From a checkpoint of a small transformer trained on Wikipedia: 2 heads of 32 (1 for keys and values).
Each number is 200 + 40 x the weight over its row's rms, rounded and kept within 0 to 999. Layers, rows and columns count from 0. The size before them is the row's rms in percent of the matrix's.

# layer 6 MLP down, 64x256, rms 0.239, rows 0-63, columns 64-127
098,256,163,142,191,248,170,213,127,140,160,200,120,175,206,238,280,167,121,196,176,173,181,220,175,191,169,169,191,152,204,240,146,150,203,170,270,206,218,290,236,230,156,149,190,213,200,166,164,178,271,200,195,224,148,237,207,171,145,160,224,142,186,177,244
095,220,208,285,200,218,210,210,259,157,202,145,226,241,232,200,207,160,176,197,235,328,180,140,189,136,202,103,214,154,199,237,167,181,291,191,146,166,136,171,138,223,186,173,183,134,278,200,142,163,239,255,173,155,224,187,176,224,256,136,265,195,148,232,192
088,249,214,263,224,263,239,156,252,182,222,151,186,146,214,212,179,155,209,213,280,299,214,231,192,175,235,227,181,216,214,161,252,197,244,168,153,125,171,227,207,175,225,162,264,168,184,207,150,170,205,199,192,198,323,124,246,225,188,198,250,243,193,163,151
099,195,128,124,145,105,148,243,212,165,176,193,210,203,136,149,232,209,201,195,222,212,212,220,214,185,241,97,235,204,91,211,124,110,147,195,154,227,243,154,170,272,201,203,205,210,261,181,196,217,245,194,249,233,261,227,190,179,275,237,194,205,219,289,184
129,182,178,196,128,184,198,142,193,149,158,186,193,233,213,242,172,251,264,142,215,222,142,221,266,184,193,164,183,163,252,201,201,181,181,205,128,208,187,176,168,194,173,176,243,177,284,190,216,253,166,209,238,186,174,149,192,288,157,211,211,171,218,195,135
090,170,231,181,182,250,268,209,229,226,215,203,257,199,191,221,172,244,206,248,173,196,223,121,182,201,209,254,235,213,195,259,143,191,159,160,273,171,227,143,210,138,228,257,265,174,201,173,239,205,242,162,215,247,265,199,211,204,206,224,181,218,178,173,175
097,150,223,252,217,204,247,239,251,225,190,159,187,182,306,170,143,235,200,148,151,211,231,257,191,220,152,191,132,244,240,269,100,159,164,208,223,189,219,173,191,259,176,198,178,203,215,278,177,191,180,206,236,204,192,192,236,203,198,270,132,222,232,218,162
088,173,158,193,232,216,194,220,273,199,208,162,182,252,161,168,230,174,223,203,165,212,220,264,181,148,227,245,216,203,133,155,225,249,177,201,220,131,156,220,256,186,170,229,222,168,223,240,180,225,177,200,213,247,273,186,216,234,185,178,171,261,147,152,179
099,201,169,248,182,136,192,264,209,174,200,240,261,110,230,218,218,121,169,227,150,78,226,233,248,160,285,207,180,140,171,227,144,212,247,191,208,196,264,202,217,123,184,163,117,217,162,137,269,158,208,168,259,251,164,295,209,250,261,197,219,203,261,276,233
101,180,235,313,158,183,228,195,163,260,227,252,190,143,197,110,97,221,204,160,225,242,234,245,213,206,238,121,270,184,230,240,208,256,178,207,157,223,292,115,239,219,249,173,143,210,217,198,209,138,129,151,251,224,163,216,205,136,209,217,196,120,268,228,191
099,269,124,157,183,180,209,153,246,111,289,207,171,153,196,261,211,170,141,102,182,213,209,209,209,224,271,207,222,173,265,132,188,184,258,230,133,229,79,169,215,174,157,161,222,155,227,133,231,187,195,288,192,222,138,151,224,193,188,169,169,268,189,293,126
096,188,236,288,270,196,188,187,184,245,158,274,257,192,191,182,187,189,209,175,252,190,195,237,304,150,293,193,220,230,208,176,200,197,155,203,225,198,186,236,95,164,259,118,305,200,237,248,163,195,184,149,236,205,232,143,211,238,152,171,151,274,156,233,166
092,227,200,236,217,189,154,251,225,137,183,187,168,87,172,211,251,199,210,73,247,238,252,142,254,231,200,209,157,206,103,174,158,189,202,112,208,202,208,177,188,156,234,155,177,199,131,167,167,165,227,196,185,166,244,215,220,179,272,181,236,266,229,225,234
102,226,161,257,202,182,103,185,211,232,208,259,132,208,180,213,195,219,167,246,183,227,217,211,204,240,218,250,230,220,202,184,183,161,132,211,150,114,254,197,208,201,222,123,187,143,230,221,165,159,171,132,116,185,178,174,231,215,219,230,131,201,299,200,192
095,159,255,107,185,207,217,146,149,228,195,217,222,187,211,183,152,268,200,274,225,184,227,190,148,182,138,157,194,160,179,214,173,163,182,271,236,278,226,207,209,232,202,226,181,259,199,184,206,251,185,218,197,183,233,212,151,163,176,202,128,256,162,184,170
111,215,244,202,210,244,185,246,182,217,250,186,179,155,206,184,252,177,220,263,154,218,278,296,208,220,180,183,224,187,271,229,172,170,179,193,196,278,238,214,224,242,257,199,269,196,199,183,186,208,165,223,203,204,197,206,189,212,228,209,173,227,212,182,282
091,190,179,204,266,194,175,166,176,192,207,129,172,146,162,156,217,135,219,286,142,185,210,191,136,241,187,170,212,214,169,141,206,132,175,180,206,215,226,209,237,204,187,175,200,216,248,178,246,180,170,184,194,216,148,212,190,230,271,185,210,256,193,158,246
103,174,206,138,183,136,161,212,112,212,185,283,108,194,163,206,221,209,250,132,214,119,214,262,221,282,191,244,235,224,214,173,165,207,206,151,173,171,200,197,191,230,266,242,160,241,228,199,238,243,164,138,116,187,182,218,266,203,159,199,167,196,219,199,158
102,172,206,170,229,170,167,207,178,241,254,255,235,131,274,172,232,155,243,237,210,229,211,247,213,204,245,170,181,263,223,167,237,175,214,235,247,279,276,187,182,253,199,183,293,146,130,216,189,160,215,183,174,201,227,166,179,206,190,216,227,240,198,182,216
101,223,178,167,179,199,175,241,179,120,168,160,123,180,183,272,197,240,182,178,257,189,204,242,143,272,228,221,187,171,156,188,160,167,203,213,200,98,171,245,216,165,181,189,220,229,234,109,208,231,234,191,134,118,157,224,241,175,202,203,218,193,200,242,229
094,217,271,223,204,238,267,162,308,178,162,145,134,150,209,145,193,210,172,159,285,182,208,162,236,164,177,273,215,226,172,160,137,209,170,202,258,124,239,215,222,170,220,211,289,173,194,182,188,243,214,119,219,155,222,204,188,80,194,242,191,156,227,262,159
101,213,221,225,243,152,162,175,170,236,175,219,178,137,212,201,166,218,163,164,223,173,195,252,272,232,172,268,281,153,183,167,209,203,244,192,165,231,200,131,216,204,207,263,178,226,156,169,264,265,190,199,202,188,186,220,157,199,169,197,162,188,250,300,206
086,173,237,238,222,243,210,272,254,162,194,202,110,180,291,187,202,207,264,207,170,263,139,242,206,190,155,169,234,218,285,223,173,221,289,212,278,119,210,225,196,196,223,177,223,136,153,197,150,202,143,171,214,188,148,150,246,194,256,203,213,224,200,187,213
094,178,245,237,169,132,202,192,168,182,183,273,147,188,188,200,182,198,193,168,162,92,248,188,214,277,242,184,283,174,219,216,267,262,197,206,165,190,246,245,115,197,290,174,261,244,129,166,289,148,240,203,193,215,214,272,190,216,236,219,245,140,211,141,173
105,292,156,135,258,231,204,193,176,213,221,220,146,146,192,156,193,140,200,196,218,224,219,269,162,212,156,154,163,201,161,249,149,189,183,204,159,177,177,219,187,246,148,263,151,249,215,221,185,176,224,237,214,189,158,221,224,110,205,218,204,237,235,262,268
095,206,202,218,228,196,216,227,126,154,204,221,201,132,177,211,194,272,288,170,179,235,171,197,170,200,204,177,239,206,220,214,212,131,163,208,186,190,211,167,205,281,198,194,246,213,250,137,134,262,225,174,180,234,277,154,201,129,197,228,173,163,233,181,172
100,146,147,220,179,147,182,244,164,216,194,156,165,215,225,205,222,190,261,213,158,281,205,172,166,281,179,222,227,272,227,219,224,218,272,221,139,239,163,199,147,219,214,186,213,254,315,224,209,204,208,240,183,221,172,187,247,174,165,206,220,257,157,198,198
095,192,203,205,129,173,191,200,217,142,225,231,187,126,275,195,197,223,285,189,257,161,193,156,209,195,157,218,236,241,189,241,110,210,252,172,167,180,231,156,243,150,248,229,255,167,174,155,174,212,236,198,122,176,131,200,208,123,196,204,175,149,183,239,193
090,201,245,278,269,198,183,218,190,217,231,185,230,205,244,205,196,263,200,214,232,173,229,197,201,240,156,199,209,147,202,77,219,220,221,230,209,194,236,185,161,214,237,135,185,183,211,255,248,195,157,262,178,294,179,209,97,317,173,121,211,227,136,179,167
108,182,253,160,189,155,272,251,193,164,181,144,192,177,202,209,272,181,298,199,210,177,228,201,209,187,197,169,216,268,185,171,102,126,176,273,175,208,230,272,198,224,239,201,194,293,279,205,226,214,179,129,212,217,228,247,252,249,268,179,169,259,249,226,225
098,129,165,249,246,180,204,250,171,236,172,244,152,159,214,200,190,233,289,212,266,249,163,182,144,201,194,195,145,236,178,204,186,205,275,230,298,107,288,241,152,143,224,191,141,167,130,213,92,167,189,174,176,164,125,202,237,160,198,232,174,207,204,154,172
095,135,213,206,196,104,216,237,170,210,172,172,192,197,165,174,197,186,229,174,242,205,215,212,204,179,133,168,225,261,211,163,304,129,228,276,237,158,257,282,242,231,206,240,193,252,247,160,204,234,152,192,193,169,227,166,166,208,223,189,201,194,220,264,238
166,160,190,203,126,220,115,124,187,238,219,209,119,208,233,196,212,217,230,297,166,185,189,165,190,126,135,243,232,156,160,176,219,205,219,174,239,186,196,144,215,163,136,161,279,206,223,216,210,211,214,238,204,171,155,189,133,226,163,163,193,188,191,160,119
097,171,189,254,193,173,197,192,107,226,215,251,168,259,218,170,235,274,279,151,172,230,198,211,233,281,187,178,155,165,198,157,273,255,200,193,201,169,225,243,210,202,215,147,170,242,252,233,166,194,196,170,175,245,172,161,202,208,177,227,226,182,287,178,177
095,245,182,173,251,229,153,162,231,169,162,202,103,243,116,189,216,209,149,170,204,258,205,204,212,225,245,223,220,188,133,150,231,149,213,157,169,252,178,184,220,235,228,177,201,166,175,159,161,145,232,229,185,123,214,161,201,174,233,306,208,171,194,231,207
097,258,167,208,235,208,224,182,273,241,183,207,156,247,283,178,166,140,124,182,224,211,206,247,231,207,185,216,170,225,185,201,284,210,198,246,175,227,123,155,184,219,110,151,196,218,195,249,156,209,169,227,245,204,166,195,170,97,166,161,157,220,164,211,156
096,186,191,224,178,285,190,212,186,239,179,250,179,215,195,189,241,202,234,167,252,235,187,193,233,208,167,162,281,157,237,166,255,204,185,146,217,212,139,205,171,167,216,190,224,188,200,195,139,138,181,152,206,172,210,219,127,139,226,226,134,158,182,176,233
099,203,194,148,177,127,276,200,161,170,115,183,189,217,129,239,260,266,146,191,158,181,200,203,144,201,236,143,189,203,130,167,139,152,178,270,299,241,214,167,229,218,194,236,231,229,198,89,260,228,201,134,195,268,155,208,216,218,265,172,259,127,205,244,201
097,173,160,206,205,194,183,193,186,265,181,250,235,256,187,204,179,240,184,228,145,189,88,138,239,234,280,210,220,216,225,171,206,218,201,225,222,238,155,157,146,128,185,255,169,232,223,203,141,247,230,199,245,165,197,152,152,244,183,192,211,148,211,204,191
095,173,241,165,173,231,231,172,208,217,212,209,260,180,140,239,182,263,202,192,208,167,194,177,197,194,166,170,212,230,188,210,114,177,131,268,236,151,275,182,212,156,253,187,155,190,278,141,220,268,206,121,172,145,211,222,183,165,219,254,155,292,223,140,151
099,148,202,316,246,222,192,185,257,218,214,145,264,244,230,185,172,190,157,192,220,226,195,241,142,245,155,160,204,161,177,239,212,132,216,149,140,158,217,181,308,173,180,209,206,160,182,223,192,92,203,185,263,144,195,222,126,161,212,212,208,99,214,207,193
102,176,170,212,262,219,174,198,203,297,247,197,282,249,174,196,182,80,218,294,244,182,185,281,192,224,227,262,220,140,220,221,311,194,240,209,256,114,141,188,198,231,201,225,166,158,206,233,145,193,148,188,191,189,244,177,204,207,192,163,200,231,147,182,280
092,146,122,159,153,111,207,219,219,224,226,175,186,250,249,189,173,142,270,305,186,188,186,187,161,197,194,188,196,248,245,188,267,210,235,192,135,166,122,217,114,256,205,141,220,224,188,180,183,233,171,235,165,238,205,185,214,148,212,135,164,237,90,153,200
095,144,223,184,140,167,147,267,242,211,292,193,189,154,283,183,192,192,269,220,217,225,166,256,185,231,158,163,264,214,227,281,199,180,235,260,191,204,175,194,139,229,205,240,138,183,219,269,190,265,159,201,261,186,210,143,153,180,193,175,146,248,159,119,221
101,194,233,174,225,220,224,123,162,217,268,227,286,184,255,147,213,169,190,235,196,116,208,195,228,133,149,172,192,154,240,237,274,182,194,278,260,99,234,186,196,175,203,166,212,148,205,192,211,176,185,228,257,202,156,190,243,247,101,230,155,212,216,197,232
094,199,228,93,155,180,262,209,154,203,223,198,226,215,210,217,189,215,238,226,239,119,179,170,218,116,216,187,246,218,262,187,214,208,214,264,177,203,223,230,153,213,150,189,223,247,183,187,247,224,184,99,178,185,200,225,164,183,203,204,164,184,185,162,222
110,215,267,207,265,229,211,253,171,187,62,152,129,136,278,144,201,249,207,249,156,197,209,236,207,217,212,139,222,199,187,211,207,209,251,156,229,211,210,179,234,196,202,220,192,198,163,204,302,247,160,174,231,163,120,171,204,206,184,214,248,176,204,200,235
110,221,262,170,175,198,210,178,164,180,137,172,219,159,222,137,230,200,216,168,265,201,164,109,220,136,237,289,217,225,173,192,220,247,147,192,256,198,189,191,240,157,224,167,164,183,191,220,235,248,154,223,224,149,169,222,187,204,107,221,187,156,214,189,219
099,268,155,192,166,205,232,181,216,178,246,156,168,171,209,152,198,151,178,131,219,165,168,173,204,134,154,183,285,183,198,208,244,191,221,213,262,194,199,225,259,186,132,225,220,199,127,200,213,217,170,208,161,168,168,195,149,163,230,136,201,144,234,195,206
095,255,199,198,204,265,199,239,206,135,112,194,116,174,224,175,217,98,272,269,144,191,193,220,165,206,169,192,200,74,276,219,251,143,228,150,227,127,238,271,198,205,164,176,222,142,140,188,212,128,148,214,144,160,189,164,221,192,185,149,177,163,184,129,217
102,225,188,198,221,179,250,277,196,235,225,170,116,127,201,233,171,270,229,157,210,225,217,232,189,196,185,269,227,225,159,254,187,275,214,235,183,161,222,140,147,126,148,210,167,242,262,235,186,192,259,148,285,250,222,158,288,167,190,212,220,248,310,212,218
103,210,143,159,123,172,302,238,225,163,194,244,177,137,236,260,193,249,165,258,172,219,145,169,154,254,183,311,197,276,255,279,181,234,202,199,112,205,155,244,157,201,149,197,173,233,219,116,217,192,255,165,179,190,187,194,199,163,215,168,271,194,203,179,206
107,175,146,221,214,261,241,170,179,239,208,199,163,203,180,185,167,202,183,188,94,204,193,202,164,235,162,271,199,168,156,257,115,258,235,180,195,201,154,180,219,188,154,160,168,202,193,159,176,282,216,224,118,236,173,156,174,194,209,235,159,235,207,261,152
098,175,266,223,200,308,240,192,224,202,261,252,202,157,255,170,237,205,218,205,166,145,141,230,250,226,218,258,196,210,294,248,205,250,238,253,161,211,230,252,252,207,194,157,197,169,169,171,241,140,193,201,194,181,193,257,196,156,176,220,204,170,238,267,282
095,167,196,228,141,155,213,232,165,246,189,233,251,194,200,181,186,152,204,204,207,163,192,181,201,156,250,210,278,124,220,260,196,240,247,152,180,204,202,177,215,182,217,185,103,226,226,190,220,122,238,196,192,164,183,289,177,215,188,156,158,200,237,218,233
097,87,214,252,237,212,217,190,129,239,135,207,173,239,205,216,217,263,220,319,209,277,166,149,191,212,182,208,190,241,148,193,179,231,208,247,249,258,236,152,182,204,220,221,218,217,189,245,108,230,211,125,195,247,220,124,231,250,152,203,170,203,164,197,200
090,208,180,199,233,184,151,254,209,177,194,179,256,169,159,219,249,126,224,117,162,183,214,246,173,197,196,254,194,185,151,144,146,182,198,198,219,195,190,171,153,169,292,220,204,93,139,239,235,146,236,301,230,151,167,214,180,137,273,203,153,221,142,186,179
097,116,228,194,191,215,272,221,211,198,175,149,217,189,187,144,189,223,244,170,162,216,220,162,174,276,151,244,204,284,178,230,142,195,181,167,163,185,219,215,168,226,218,153,183,291,220,236,199,212,183,187,128,210,127,238,220,146,266,232,249,236,243,250,209
104,221,142,168,249,206,163,216,241,205,232,247,205,224,157,169,209,256,209,252,238,241,249,146,253,206,248,224,187,197,180,158,168,242,254,195,208,130,209,232,205,234,267,299,172,205,214,226,208,254,194,161,233,128,220,219,221,258,185,188,203,202,216,175,194
104,260,212,259,188,187,213,199,242,175,116,194,133,182,226,266,164,210,213,197,228,183,189,157,233,245,209,309,206,211,196,162,280,224,205,183,209,181,236,210,188,192,244,180,207,182,131,215,253,191,218,305,224,158,201,199,196,240,160,188,195,150,239,198,162
094,232,152,243,220,195,206,258,163,230,165,284,181,234,241,270,187,210,216,180,166,221,206,135,204,221,267,151,177,159,239,195,211,161,193,266,235,294,168,220,133,201,253,137,164,211,172,214,166,227,251,142,185,217,203,195,210,168,220,142,211,184,204,208,184
100,196,145,304,226,225,148,249,182,223,186,231,182,265,177,256,165,190,149,228,171,149,247,234,136,201,261,160,184,184,186,227,252,238,205,162,101,229,264,245,243,222,157,152,139,209,185,183,207,102,222,213,221,269,211,266,180,186,197,112,215,170,214,202,151
093,180,210,259,233,216,213,131,195,273,234,198,238,256,273,185,212,131,206,182,201,238,197,158,267,161,113,220,130,142,266,198,236,194,191,238,241,177,137,133,192,234,205,146,168,123,205,213,173,172,174,143,236,217,224,177,144,234,212,220,191,227,182,193,192
101,223,197,186,151,174,174,210,239,218,253,252,218,208,227,118,213,188,152,194,169,160,196,243,200,147,157,147,170,142,213,213,258,221,265,168,191,174,122,203,278,221,186,173,191,150,163,283,154,189,222,245,227,210,253,168,180,135,203,169,181,183,208,186,244